Weights of a small transformer language model: MLP 1536 GELU, 35.6M parameters.
Each number is 50 + 15 x the weight over its row's rms, rounded and kept within 0 to 99. Layers, rows and columns count from 0. The size before them is the row's rms in percent of the matrix's.

# down: layer 6 MLP down (transposed), 1536x384, rms 0.0455, rows 629-664, columns 96-191
# up: layer 6 MLP up, 1536x384, rms 0.0569, rows 630-665, columns 96-191
down629 114:51 68 38 76 56 57 60 69 45 68 46 38 35 19 66 59 56 49 57 52 63 53 62 55 43 58 44 15 58 69 46 54 34 21 65 49 59 64 72 61 47 71 70 81 47 46 56 51 64 40 43 69 51 34 47 53 50 74 56 68 25 51 57 20 30 35 42 58 58 36 50 59 74 22 32 41 59 55 64 65 37 50 42 58 47 49 51 65 60 39 71 45 45 26 80 03
up630 113:72 47 66 30 68 62 47 32 72 43 66 41 46 35 68 32 50 58 44 68 32 37 32 52 40 72 47 65 56 54 36 56 47 59 49 60 68 61 85 45 64 34 65 15 54 38 34 42 54 65 54 44 36 42 60 32 23 42 53 60 38 48 72 47 50 52 44 81 44 42 39 47 62 52 59 59 42 75 41 59 39 45 68 64 60 59 61 46 22 51 43 54 49 35 37 80
down630 119:60 56 47 48 00 49 43 42 44 51 22 53 70 78 46 36 43 42 72 63 46 59 19 73 41 47 76 16 81 49 34 45 51 42 37 43 43 48 56 48 42 42 34 49 43 14 40 49 57 88 34 49 70 28 40 49 42 50 27 78 25 54 50 60 38 31 44 35 40 45 50 55 59 49 45 76 52 58 51 30 61 74 56 38 54 57 30 06 64 51 40 51 48 34 45 45
up631 145:49 68 46 71 64 62 67 19 63 70 60 55 62 73 50 38 27 36 36 73 37 72 65 42 74 60 59 46 75 37 71 45 53 42 30 78 61 37 29 59 68 43 63 53 67 27 44 50 47 50 31 31 39 55 45 63 35 57 43 33 65 61 50 38 37 81 73 66 65 38 34 40 44 15 54 37 47 53 34 69 39 48 31 49 68 68 49 18 28 49 44 72 43 36 56 52
down631 203:46 41 50 35 60 61 48 50 23 31 34 49 40 46 51 57 29 57 56 56 43 41 54 25 11 56 42 87 47 58 80 56 46 43 46 49 44 50 38 50 35 43 37 38 14 45 50 41 36 57 34 50 48 42 43 47 53 51 35 57 60 14 53 65 53 56 27 45 99 62 32 56 42 50 49 46 43 27 40 56 35 46 67 38 57 53 67 62 43 57 44 43 53 64 33 49
up632 096:73 85 66 20 63 50 44 35 59 53 50 32 38 59 58 37 38 42 32 53 74 22 44 65 46 61 42 58 37 36 26 42 32 68 38 70 63 59 68 59 33 46 35 64 48 63 80 32 46 54 21 42 50 54 44 49 43 49 62 52 32 77 63 21 72 68 67 56 58 55 46 54 66 47 46 43 59 64 48 45 36 46 60 42 74 39 55 12 62 58 79 88 46 50 37 77
down632 098:62 48 42 44 35 40 83 68 58 43 51 40 27 65 51 49 65 56 63 45 52 60 78 57 17 23 63 46 54 47 51 45 58 51 71 40 71 40 33 43 43 76 50 57 56 52 00 83 39 55 70 56 55 39 60 40 55 55 23 37 50 48 55 64 43 66 25 46 66 27 47 52 35 58 60 40 35 60 64 68 54 65 17 38 35 71 46 75 28 55 45 33 50 45 66 41
up633 100:67 45 43 42 64 63 53 51 65 62 16 61 52 24 33 47 42 51 72 19 30 51 65 45 58 25 20 64 63 53 73 38 65 40 66 63 49 46 58 43 79 40 60 64 33 45 42 55 48 21 73 40 59 41 60 49 44 55 60 17 77 74 52 37 53 35 53 42 87 30 64 42 28 47 46 59 41 68 67 63 76 63 48 66 58 37 57 62 56 40 62 52 50 67 39 57
down633 096:31 46 67 42 36 46 56 75 29 63 33 46 31 31 59 37 61 27 45 52 51 68 45 42 38 21 23 38 54 76 51 59 54 37 51 56 40 50 84 55 34 37 19 33 54 57 39 60 82 84 64 90 47 51 25 47 41 51 51 77 47 41 49 64 44 53 34 77 39 53 70 42 68 61 52 26 65 73 60 30 41 49 60 36 83 44 53 53 58 33 33 53 51 62 47 41
up634 087:77 67 52 43 58 87 60 36 59 71 36 70 40 39 59 32 41 31 54 46 42 47 76 33 40 45 56 37 44 40 56 39 39 49 36 55 55 47 48 57 56 48 43 52 47 27 61 74 52 56 56 21 75 10 58 43 32 78 39 63 87 47 32 32 59 57 57 83 50 55 19 43 36 80 43 53 66 67 58 31 32 72 47 34 39 49 66 48 49 48 77 62 42 61 43 68
down634 081:59 68 50 52 66 77 70 36 44 71 45 60 51 54 24 45 30 59 47 59 38 35 61 33 35 51 33 30 52 48 69 37 46 37 21 66 52 51 51 51 59 33 42 52 50 35 59 74 58 57 47 33 68 35 54 37 43 58 61 48 69 61 43 44 46 70 57 50 44 48 45 97 30 66 25 44 49 65 76 34 37 70 70 39 45 47 57 25 42 52 55 46 68 69 37 71
up635 089:71 74 42 39 58 79 54 73 34 62 55 59 60 47 52 33 11 45 57 47 37 47 59 31 47 59 72 28 58 25 47 64 56 29 50 55 65 57 45 68 82 35 41 39 52 24 49 60 52 55 41 21 63 28 59 57 49 70 30 42 66 69 38 33 39 56 65 68 50 55 52 38 30 46 51 23 57 74 64 35 33 80 56 42 29 54 80 24 56 38 47 29 63 50 25 76
down635 084:68 61 68 44 44 75 73 59 32 54 45 43 54 60 68 59 24 41 60 63 54 38 58 47 13 27 39 59 42 50 68 55 43 43 39 65 70 48 37 61 67 42 59 33 56 27 38 48 66 63 41 32 84 41 62 55 36 44 35 41 68 61 20 33 43 57 45 56 36 64 31 53 51 52 45 54 70 68 57 57 50 65 64 64 31 58 83 42 47 35 39 32 57 44 37 65
up636 098:52 75 56 25 39 45 36 62 29 94 34 57 65 51 34 40 36 32 53 43 44 44 45 52 62 11 39 40 47 43 66 58 63 67 35 59 51 41 48 57 47 57 52 52 53 56 48 53 36 55 64 34 72 38 48 52 24 69 28 18 66 33 40 35 65 58 48 52 70 45 60 34 36 69 52 57 40 70 61 49 54 61 44 34 39 60 50 61 32 49 43 64 53 89 52 79
down636 108:38 37 56 33 36 78 41 33 56 60 66 34 48 58 34 17 18 30 35 47 41 34 40 52 43 27 67 57 57 48 47 67 58 55 50 53 49 55 70 52 29 55 58 64 64 50 60 56 55 69 60 30 49 60 53 43 31 43 57 40 45 15 66 43 49 80 52 59 54 57 45 76 63 55 51 39 44 52 46 54 51 59 60 36 47 56 57 40 34 46 51 48 52 81 55 73
up637 088:58 40 42 21 60 53 61 08 35 48 68 74 50 61 50 72 53 56 60 51 67 56 82 20 31 63 71 52 61 55 39 42 59 36 64 57 60 84 60 54 63 37 67 15 89 43 59 65 51 90 49 42 58 58 65 45 51 59 46 62 65 47 48 55 35 78 56 56 22 51 67 29 58 52 49 61 52 48 60 19 22 47 64 32 19 39 49 41 34 36 50 42 42 12 37 66
down637 088:46 60 54 63 67 54 32 20 41 66 45 62 61 60 54 27 44 33 45 28 49 58 70 36 86 75 55 56 72 48 47 59 44 48 56 39 48 72 42 25 39 54 42 46 68 38 44 50 50 26 44 27 75 65 63 64 46 42 54 34 59 32 70 63 66 49 38 48 45 42 54 64 39 74 55 56 31 42 70 40 54 57 51 30 44 65 63 52 31 38 46 34 48 81 58 61
up638 105:54 27 40 74 55 36 70 19 23 34 40 29 81 52 47 56 60 43 55 67 58 52 46 39 37 65 40 44 41 56 67 44 56 41 67 57 38 50 47 89 70 51 37 62 58 59 80 96 69 69 70 39 51 38 60 38 29 47 61 32 47 57 59 39 57 49 67 82 37 55 36 38 48 53 57 62 45 57 39 44 19 66 58 45 82 43 66 72 66 38 46 54 50 33 62 77
down638 101:41 49 48 55 45 31 53 51 62 39 37 54 60 49 08 36 36 44 31 50 70 56 24 70 60 54 53 55 34 31 52 68 59 40 38 39 35 40 37 48 36 56 40 67 62 48 29 41 45 65 55 41 22 23 35 65 56 24 10 34 42 35 50 54 57 92 41 35 56 65 34 56 52 44 54 31 59 48 71 43 44 64 39 64 48 48 60 60 49 36 78 56 71 34 38 65
up639 087:74 43 47 59 72 68 80 24 55 51 72 44 67 58 53 35 65 50 51 46 70 56 47 48 70 63 69 45 41 41 57 64 53 25 57 52 75 66 26 58 84 57 67 60 49 47 49 54 70 61 40 30 38 33 91 37 57 42 28 26 85 53 36 57 46 64 61 43 60 61 58 27 43 57 47 33 63 56 32 32 34 52 56 70 60 72 54 50 40 55 46 54 45 58 52 90
down639 089:44 09 45 48 73 51 52 34 19 69 68 56 42 46 59 49 45 44 41 56 71 63 48 65 35 33 61 56 48 43 45 51 44 53 61 58 58 57 39 48 32 46 61 99 35 52 39 73 58 34 43 32 69 19 49 42 47 41 27 44 54 52 57 13 45 54 36 57 62 46 76 32 58 40 88 75 33 66 63 76 39 59 61 43 55 60 45 21 88 32 68 79 57 25 62 48
up640 104:44 48 38 51 54 47 53 50 46 37 64 44 62 38 53 21 51 72 42 62 35 51 66 23 44 43 58 57 67 21 43 48 55 60 35 53 53 64 24 63 55 66 51 28 47 36 41 49 47 45 38 51 51 63 50 58 44 88 70 49 70 53 23 33 56 35 66 22 50 43 25 44 48 51 43 37 48 35 04 37 41 50 67 25 52 82 56 49 42 46 56 69 55 74 34 77
down640 098:32 54 31 71 81 48 40 59 40 50 34 51 58 46 61 53 68 54 29 29 62 56 43 52 52 52 53 48 48 47 49 47 47 75 38 55 26 43 42 61 41 38 41 50 42 46 62 81 28 27 79 39 53 48 68 36 46 43 62 33 50 44 41 46 39 28 59 25 86 48 37 51 63 41 46 28 66 48 41 40 64 83 53 82 56 31 19 20 27 40 62 19 45 74 52 34
up641 113:58 48 48 60 63 54 67 56 46 44 51 35 69 39 51 58 19 31 72 42 40 50 34 61 24 54 65 45 54 52 66 53 67 26 55 54 51 66 43 65 66 57 44 45 62 31 49 52 68 61 46 27 52 56 65 41 60 68 45 34 97 09 60 30 54 47 55 61 61 57 73 41 14 35 58 65 45 37 43 43 50 50 56 19 52 45 50 59 47 47 46 02 49 53 40 77
down641 111:53 56 35 61 35 49 28 18 68 20 52 23 58 44 77 42 43 38 61 43 41 51 56 39 33 25 62 58 32 36 40 50 51 56 30 43 25 51 49 45 58 51 62 43 46 42 60 41 44 67 23 44 88 49 68 50 29 42 63 73 48 56 51 78 40 32 50 55 52 47 26 46 72 73 49 75 47 57 55 70 81 75 47 35 22 36 47 50 45 39 46 46 46 41 50 76
up642 111:67 58 41 47 41 44 68 49 39 64 52 99 52 27 63 36 37 65 58 40 56 53 58 11 60 75 68 53 58 59 43 37 52 50 49 55 69 64 44 45 40 36 61 51 50 58 27 70 70 49 46 14 59 42 56 37 45 86 16 68 52 35 33 58 48 63 64 39 40 35 57 33 45 51 29 67 78 60 60 27 41 58 30 14 46 47 67 43 57 48 57 19 40 53 18 61
down642 119:86 44 33 69 39 44 39 57 30 62 46 60 73 57 58 53 39 78 50 74 49 78 38 54 31 38 66 72 16 58 39 67 42 71 23 34 66 65 46 56 57 39 49 63 47 49 59 66 49 60 45 48 45 29 94 57 55 51 25 37 21 60 53 48 38 64 61 37 49 28 39 62 43 67 46 64 64 62 51 12 15 42 41 51 39 54 54 44 47 40 77 40 54 57 43 55
up643 111:52 58 69 45 48 85 86 42 37 39 68 46 40 82 67 33 54 48 43 41 69 35 33 27 50 34 20 47 68 52 75 69 46 59 48 67 54 44 37 53 26 51 49 38 52 20 40 71 57 65 66 64 65 56 74 37 48 45 62 34 52 45 45 77 56 59 62 45 49 25 54 36 53 48 36 51 74 47 50 52 50 44 72 42 38 71 52 41 56 23 69 56 48 66 57 65
down643 103:51 56 40 41 68 80 61 41 38 53 26 33 47 48 40 38 61 51 42 20 53 28 42 55 63 49 44 56 71 56 56 57 48 24 40 23 32 08 41 53 38 62 34 63 26 31 33 15 34 37 37 49 89 80 69 67 28 46 61 44 57 87 49 51 53 49 63 58 70 90 24 56 47 75 62 63 53 81 33 76 62 44 46 62 54 45 69 56 35 53 56 56 52 55 42 41
up644 093:76 98 53 44 51 46 41 56 46 62 61 47 47 42 53 55 47 76 55 57 50 45 48 11 52 47 52 45 64 63 51 46 36 47 50 40 77 40 42 47 43 42 58 52 47 19 37 79 69 52 47 40 48 25 54 47 23 47 45 67 87 50 18 57 44 51 47 55 42 37 60 27 50 60 31 35 50 43 70 49 32 59 50 50 25 39 60 23 31 64 65 54 54 74 38 46
down644 089:61 67 58 57 41 62 47 64 60 70 37 58 54 56 57 47 21 28 58 48 46 45 75 57 25 74 67 34 21 52 59 56 57 36 60 50 61 75 56 25 54 61 66 58 78 55 35 61 66 40 53 41 27 21 40 45 76 59 24 21 82 41 44 49 75 58 71 42 56 42 30 58 53 39 67 38 37 41 64 55 39 17 35 73 34 45 71 50 34 56 54 42 58 85 45 61
up645 107:66 57 67 45 81 36 27 50 61 56 61 47 48 52 52 58 42 44 63 57 47 31 39 61 36 16 58 68 63 81 74 33 67 70 69 52 98 62 36 70 33 77 59 34 26 63 63 64 48 63 31 33 49 53 25 62 48 51 43 38 46 60 23 36 47 62 35 94 59 58 52 46 32 45 49 38 55 44 51 32 57 56 70 36 69 43 30 41 77 56 38 53 39 61 49 39
down645 106:32 45 29 36 47 67 41 48 62 24 45 45 81 48 15 45 72 45 22 54 54 45 30 44 46 53 35 55 18 71 41 51 51 35 65 45 65 49 73 48 43 76 77 76 48 45 45 77 34 46 62 35 37 38 63 51 36 38 40 48 39 47 47 47 54 59 46 45 32 57 62 45 48 41 45 53 61 51 42 66 25 47 61 52 44 31 59 37 69 42 29 66 55 50 49 18
up646 096:54 76 70 57 80 65 74 26 51 42 69 40 64 56 62 59 28 46 50 40 42 38 64 56 33 61 73 32 54 57 47 45 63 43 44 55 50 52 52 56 72 21 76 60 57 67 55 60 46 79 49 26 31 39 54 56 47 76 82 30 68 48 59 25 23 51 43 47 47 56 62 47 65 40 52 25 45 31 49 79 54 75 59 58 44 59 35 27 39 32 49 44 50 83 52 54
down646 097:56 34 51 22 26 49 20 74 57 25 41 39 48 72 69 26 60 61 63 93 57 67 24 43 51 73 29 69 34 43 49 39 54 51 46 44 49 55 27 47 50 81 79 45 29 20 26 44 51 27 55 48 52 58 68 61 46 39 57 36 47 74 40 76 74 52 48 48 40 56 69 54 50 50 71 83 54 71 71 67 38 47 31 55 45 40 35 71 75 48 48 39 49 13 51 50
up647 101:61 44 21 63 50 68 51 47 55 56 45 37 62 63 30 63 46 42 55 38 34 49 48 41 54 40 37 49 67 53 80 41 58 53 53 58 57 83 56 55 68 28 57 87 34 57 42 58 47 54 51 37 45 30 46 75 36 47 45 48 77 70 35 26 45 90 47 35 47 25 44 39 54 54 37 31 55 39 33 41 40 48 35 32 69 74 57 44 04 38 48 65 35 49 39 67
down647 100:44 51 35 67 40 34 40 52 71 59 58 55 74 35 80 45 57 23 29 50 58 31 09 27 35 31 78 10 47 61 02 37 68 33 36 44 56 40 56 33 25 26 33 35 53 38 36 55 67 45 75 43 35 49 57 53 58 23 31 33 50 56 49 38 52 53 42 35 38 44 40 46 69 35 26 65 42 43 54 52 43 46 67 38 38 84 65 67 64 64 40 45 50 59 34 39
up648 114:49 52 52 49 67 70 62 56 83 66 59 66 61 57 59 41 56 48 78 32 62 40 75 46 73 54 42 44 54 39 72 74 86 25 47 55 49 64 43 57 60 62 35 31 84 39 45 67 67 45 55 39 58 59 58 40 71 53 60 42 52 44 79 41 46 75 65 29 43 45 74 37 74 38 03 29 57 51 54 38 56 53 70 43 45 45 42 46 41 66 41 20 58 78 37 73
down648 116:52 70 38 41 65 48 40 21 65 36 55 35 44 54 68 67 37 65 66 41 58 45 52 50 83 39 47 47 57 38 49 34 41 80 41 46 59 40 85 51 53 49 43 44 21 59 44 59 27 58 42 77 89 52 51 77 48 51 45 41 42 52 55 64 51 10 64 42 41 54 42 49 20 44 59 79 70 31 36 47 53 72 69 61 40 41 44 71 23 34 59 40 49 36 43 53
up649 091:78 77 68 59 58 79 74 48 65 62 74 75 37 35 67 36 29 50 44 57 68 66 61 43 34 50 63 37 42 43 64 70 26 77 15 47 61 40 58 49 61 37 52 59 66 23 47 53 86 46 39 36 49 43 63 37 65 35 57 43 46 42 43 67 61 59 45 59 60 39 46 30 53 65 35 79 81 44 59 53 36 58 49 54 40 61 45 29 42 68 70 51 64 53 58 75
down649 096:76 78 50 31 73 68 44 57 75 60 37 83 34 37 50 57 40 39 47 45 44 63 59 69 49 45 63 50 66 54 27 57 33 57 28 31 72 36 69 34 44 35 42 42 35 49 52 24 41 49 48 43 38 56 42 53 74 60 61 54 60 60 56 41 56 48 52 57 49 39 45 67 61 65 61 68 64 60 60 41 39 58 47 57 14 41 23 36 48 57 69 47 39 56 41 53
up650 113:61 53 52 63 56 43 57 61 27 40 53 51 44 49 62 36 45 37 38 23 56 58 53 42 58 62 65 53 35 19 52 68 43 60 54 77 39 70 31 58 81 52 61 59 58 43 49 28 33 96 28 60 44 31 54 33 59 61 52 43 39 58 28 43 03 33 66 45 51 19 60 39 25 49 43 37 54 61 57 54 28 54 48 60 30 65 90 71 48 40 47 33 62 56 56 51
down650 119:37 50 75 60 71 47 61 11 54 73 61 58 52 14 34 52 45 68 19 17 66 51 50 44 50 76 40 37 47 60 42 60 59 40 43 55 54 34 36 50 43 43 59 49 25 43 46 85 54 31 63 45 03 58 46 46 48 34 72 39 27 45 78 50 62 43 76 65 48 53 67 43 37 51 42 32 57 68 87 44 67 52 67 75 72 46 60 45 63 71 43 49 58 59 44 39
up651 086:72 61 52 55 71 72 62 57 54 81 37 67 35 47 49 55 49 38 26 36 61 53 61 34 33 33 54 48 59 47 39 43 44 62 19 55 64 55 67 50 53 37 54 51 53 08 46 61 56 52 45 42 58 22 50 43 57 51 37 30 61 52 48 49 50 58 59 72 55 29 31 30 33 82 56 47 43 54 53 38 32 56 68 48 16 46 56 43 47 67 85 44 50 43 40 65
down651 081:71 61 62 50 81 89 66 47 55 88 44 56 41 44 45 36 35 77 43 47 46 42 72 29 42 49 51 32 42 49 41 45 35 50 21 48 70 60 52 48 70 48 37 72 59 24 49 65 69 60 44 24 54 37 56 47 62 40 60 38 57 52 74 41 51 50 70 52 62 35 32 63 41 60 59 39 68 76 72 48 40 55 43 57 49 54 46 41 41 50 50 46 56 55 29 52
up652 117:49 49 57 33 45 53 50 54 52 67 68 39 51 36 70 45 57 36 74 42 61 18 30 48 52 35 46 47 56 56 67 59 63 50 77 60 38 76 45 36 43 50 65 39 62 55 57 70 69 73 53 34 51 57 39 23 57 71 69 50 46 48 68 32 27 53 59 76 60 38 70 40 62 64 57 56 50 63 44 57 50 60 24 59 52 34 44 00 46 33 37 49 50 51 55 59
down652 110:57 50 59 32 59 42 68 65 50 22 28 52 77 64 31 74 74 49 34 36 73 72 31 39 60 48 33 93 48 40 66 58 36 67 50 51 53 64 28 47 46 44 35 83 50 32 35 46 42 52 46 56 48 76 42 33 49 29 56 25 35 57 49 65 51 55 70 47 41 64 64 40 30 33 75 12 62 33 48 50 50 67 70 62 40 62 60 66 44 44 36 75 48 53 36 34
up653 093:64 56 47 33 58 57 65 31 58 56 40 86 59 41 44 60 50 52 49 30 51 43 43 62 62 79 73 45 39 56 71 65 37 42 45 58 50 75 76 65 85 53 51 53 41 36 56 56 57 74 51 25 49 57 74 41 33 51 53 45 58 56 59 60 28 48 46 82 52 70 47 30 65 67 26 67 57 78 41 56 52 51 56 59 54 36 54 42 35 52 44 58 55 31 36 85
down653 106:48 31 66 36 41 42 97 40 49 41 43 36 54 70 40 59 71 67 53 50 60 38 54 55 61 52 53 45 58 46 44 41 47 44 46 52 65 29 44 29 51 61 66 41 30 48 34 43 53 22 79 50 47 80 45 51 28 42 52 33 59 32 33 82 50 66 67 75 45 43 60 47 76 48 44 56 78 34 68 33 27 45 55 52 41 17 78 40 60 49 72 61 58 23 28 67
up654 098:78 56 58 53 36 57 73 45 42 70 49 65 71 53 34 59 17 55 33 45 61 52 60 58 75 52 34 51 51 43 58 71 61 48 24 50 72 59 44 64 61 29 45 53 62 17 48 56 50 53 66 33 53 27 53 67 71 68 63 54 60 64 52 41 45 54 70 29 73 54 52 36 08 61 55 69 70 42 66 55 28 76 55 37 46 58 57 33 28 57 83 48 47 50 27 75
down654 105:62 56 59 56 48 54 66 56 31 61 40 55 55 32 52 50 29 37 63 40 47 42 59 48 20 49 50 51 55 64 57 70 45 65 30 66 65 53 41 49 40 59 66 63 55 56 78 34 32 51 55 45 57 69 80 38 55 65 49 33 72 48 56 52 64 85 44 74 47 71 32 66 55 47 61 66 83 60 48 62 21 37 66 47 57 43 55 59 61 45 62 38 66 36 35 68
up655 089:72 94 44 43 69 72 81 47 50 76 18 82 46 56 54 33 20 32 25 57 38 50 79 31 53 40 34 45 53 48 56 55 55 60 37 59 79 56 52 60 55 39 40 45 60 39 55 69 43 59 62 20 53 34 57 53 42 52 49 66 71 59 51 62 55 49 77 69 52 42 47 41 60 64 41 49 78 70 44 27 45 63 53 37 26 61 55 48 02 32 76 80 47 56 29 77
down655 086:42 68 37 57 74 75 97 38 17 57 51 74 49 66 36 29 29 64 34 60 58 40 64 40 46 17 15 13 71 69 51 38 34 37 29 63 66 34 41 51 39 39 37 43 53 31 50 46 52 56 60 49 54 37 51 60 49 76 60 37 99 52 45 50 55 73 47 58 44 58 36 77 45 68 36 49 44 50 65 28 30 55 58 28 42 52 54 26 84 50 66 56 68 41 25 56
up656 110:70 61 77 71 49 91 56 43 56 60 38 40 46 70 68 66 39 51 72 26 48 00 52 32 52 48 50 32 46 55 39 42 74 44 38 71 57 72 57 57 52 41 53 47 53 37 60 28 41 69 61 54 67 46 86 58 63 60 68 73 37 29 37 45 19 36 71 34 45 56 64 35 58 38 34 36 78 48 76 66 48 50 42 24 52 44 69 41 83 62 43 45 64 67 45 65
down656 097:40 46 64 47 35 34 36 44 64 36 56 34 51 41 71 54 55 74 57 60 52 55 49 25 35 59 71 64 56 52 06 33 70 48 55 71 70 49 39 47 86 55 63 40 37 50 82 49 40 40 39 47 52 37 50 37 31 40 33 31 45 34 45 61 68 53 54 58 58 47 37 58 79 52 55 51 50 49 35 40 57 55 35 60 32 54 52 47 57 31 54 29 63 70 26 53
up657 107:39 86 39 50 32 66 55 38 19 54 47 37 62 55 49 41 25 51 47 56 19 48 45 49 61 26 51 70 38 52 35 67 85 39 31 72 47 26 48 43 60 64 44 81 35 40 58 31 43 53 67 18 84 22 77 42 75 55 72 38 60 52 32 39 35 48 40 40 80 67 78 42 49 51 35 58 65 71 51 63 60 79 64 44 36 29 51 28 51 35 44 23 37 58 50 62
down657 104:42 43 41 40 54 32 54 33 34 38 46 45 99 57 57 39 17 61 45 29 33 84 65 64 49 51 83 79 48 60 30 69 28 71 46 59 43 42 54 33 37 78 47 41 78 57 55 80 36 54 55 41 75 41 26 32 49 66 85 60 39 44 53 52 33 37 57 75 52 53 64 44 57 58 42 43 09 65 49 41 22 54 62 59 44 71 37 49 74 24 47 49 51 56 36 52
up658 107:57 60 64 55 55 64 27 50 19 64 52 53 38 76 40 53 50 30 51 50 52 63 45 48 49 55 21 49 39 46 54 53 22 58 53 42 99 64 51 59 52 51 42 68 72 54 60 48 67 74 36 52 71 22 64 38 48 44 60 36 78 82 28 40 50 36 77 47 85 74 44 44 39 39 51 77 58 48 15 69 31 52 45 63 63 61 57 71 55 56 37 27 48 50 51 45
down658 099:62 48 58 65 56 44 56 43 68 42 49 43 55 66 44 54 37 42 58 81 67 51 43 43 42 48 52 59 43 62 27 38 20 35 65 60 62 57 35 40 53 39 55 48 30 64 26 34 48 59 42 81 58 46 65 52 48 15 51 35 65 20 50 42 61 50 50 42 45 58 26 48 48 71 47 96 70 50 61 31 67 71 14 59 45 31 29 31 46 55 40 43 48 38 66 43
up659 107:48 69 22 49 62 59 70 41 38 65 37 32 63 51 44 45 54 39 55 47 44 49 69 35 58 59 50 70 55 46 63 61 63 29 40 49 48 51 47 51 77 34 38 32 55 13 52 42 52 78 54 30 64 68 66 55 42 30 46 51 49 56 58 41 41 99 35 49 43 57 49 42 54 41 56 28 53 27 44 16 27 53 64 27 77 36 60 56 49 40 41 23 65 59 33 59
down659 094:55 60 42 54 56 39 49 56 54 82 68 50 57 51 35 44 85 65 52 44 45 78 61 44 72 40 31 14 44 56 80 77 20 27 51 35 29 51 58 34 49 44 45 25 68 67 70 72 15 36 60 72 58 75 59 69 34 65 47 38 37 05 60 48 40 28 89 56 59 28 43 48 48 51 80 66 33 46 48 52 30 19 39 54 34 27 42 46 57 66 56 63 50 47 79 39
up660 117:55 48 39 50 63 38 56 17 57 55 48 45 64 96 93 52 64 55 47 71 37 53 51 39 46 68 60 43 81 26 32 13 39 44 34 79 57 71 45 58 69 49 51 37 57 70 95 26 51 56 57 47 72 46 54 38 37 64 41 22 51 36 54 49 50 53 64 29 46 32 18 33 37 38 40 43 58 59 33 53 45 37 48 42 47 71 37 65 36 28 45 68 55 60 45 69
down660 131:57 46 51 33 26 19 35 71 63 78 56 38 66 53 23 71 58 60 30 77 63 21 38 46 55 52 41 53 48 48 57 14 63 30 56 43 46 43 21 49 54 64 54 37 68 69 38 29 59 30 43 37 31 49 23 70 51 36 33 27 56 75 47 49 61 64 38 61 17 81 61 46 60 57 47 77 82 53 81 41 46 34 45 55 32 37 46 05 38 57 38 72 52 08 51 51
up661 108:72 69 52 63 54 59 53 30 37 63 58 39 60 39 56 89 41 58 50 60 27 35 55 40 66 26 50 54 62 57 74 49 63 04 51 54 46 52 76 57 69 55 57 63 46 38 64 55 69 52 27 41 58 35 77 55 41 44 79 32 75 41 52 23 42 38 47 34 35 47 49 42 23 34 42 55 39 44 45 58 50 75 48 20 61 39 73 54 48 42 57 55 47 46 52 73
down661 111:43 41 58 27 31 33 53 60 31 54 58 53 84 47 65 23 45 64 61 40 50 76 64 42 53 37 55 32 75 41 53 45 31 75 52 31 39 55 26 40 30 31 25 67 81 66 41 64 60 62 65 36 41 56 65 42 38 61 33 68 43 41 37 67 38 78 27 57 36 36 30 55 79 59 59 47 56 38 24 18 65 55 40 55 76 46 43 37 70 14 52 40 52 41 36 87
up662 094:57 77 52 21 58 76 68 75 62 57 25 41 52 49 73 37 14 39 34 58 29 32 56 56 37 02 36 60 42 76 59 44 72 67 67 61 56 50 38 68 58 34 51 52 40 38 46 47 76 52 58 39 38 51 42 50 68 55 64 64 45 42 67 38 64 70 54 49 46 68 83 37 64 30 48 22 56 47 63 32 58 62 50 60 64 33 65 28 47 54 48 34 42 47 55 65
down662 098:61 35 64 54 56 56 47 31 41 65 56 47 49 55 24 38 75 74 35 27 63 50 63 62 56 47 49 55 72 52 45 65 26 57 59 30 29 18 52 11 46 29 61 64 38 46 74 55 41 35 67 45 78 37 55 64 47 37 57 64 56 66 31 50 34 54 77 50 30 45 70 53 60 62 82 54 43 45 25 36 47 55 61 47 62 55 27 24 59 47 55 59 55 70 55 34
up663 110:48 55 26 73 38 55 56 65 58 48 61 44 45 50 61 37 51 55 46 55 60 59 63 65 18 66 54 36 30 37 38 55 49 69 45 51 72 82 67 56 61 52 67 58 65 68 68 42 61 59 55 54 49 27 46 41 63 53 62 41 39 49 29 19 59 31 61 33 66 63 62 47 32 48 38 34 43 75 63 51 29 60 40 63 34 79 90 61 29 43 41 68 53 55 55 70
down663 106:58 45 50 22 45 57 42 38 36 45 55 33 72 61 58 40 45 26 53 65 72 41 51 46 27 29 44 75 47 33 39 51 56 59 26 85 37 58 77 68 50 53 62 47 13 55 41 68 50 35 43 59 34 59 52 52 72 34 60 57 55 70 12 35 48 58 55 53 19 52 71 40 59 66 42 29 28 63 38 68 45 41 56 32 36 55 74 43 30 60 39 83 52 51 36 56
up664 091:63 70 62 82 68 57 63 29 44 67 61 50 55 67 82 44 44 40 36 61 67 56 42 39 57 61 48 63 58 24 55 51 64 36 37 78 67 80 67 58 66 57 72 44 29 61 69 62 81 50 43 29 37 36 56 56 60 27 47 53 54 57 53 48 58 79 39 64 58 49 50 36 62 37 63 52 52 50 17 65 34 46 54 67 65 61 66 34 45 66 52 63 45 34 65 58
down664 078:38 51 42 53 43 46 45 47 56 51 42 53 43 42 53 45 61 22 64 56 70 60 61 68 53 51 46 47 47 62 48 41 82 59 52 52 53 54 61 60 48 45 53 38 48 57 63 64 58 54 53 51 53 36 49 49 48 40 61 41 44 53 51 45 52 55 48 48 54 60 51 99 56 42 59 61 61 55 43 41 68 59 55 58 53 55 40 51 29 46 47 52 00 55 42 46
up665 102:93 54 47 61 42 64 36 56 54 53 63 59 27 30 47 69 65 55 74 61 32 40 50 50 58 43 54 40 78 27 67 49 32 69 35 47 36 65 56 54 39 77 57 47 47 60 35 43 43 68 57 38 48 26 39 58 62 71 56 58 47 54 13 30 43 63 49 63 74 54 40 39 56 58 27 66 61 54 47 47 36 66 36 52 08 65 75 64 22 37 76 63 45 52 50 63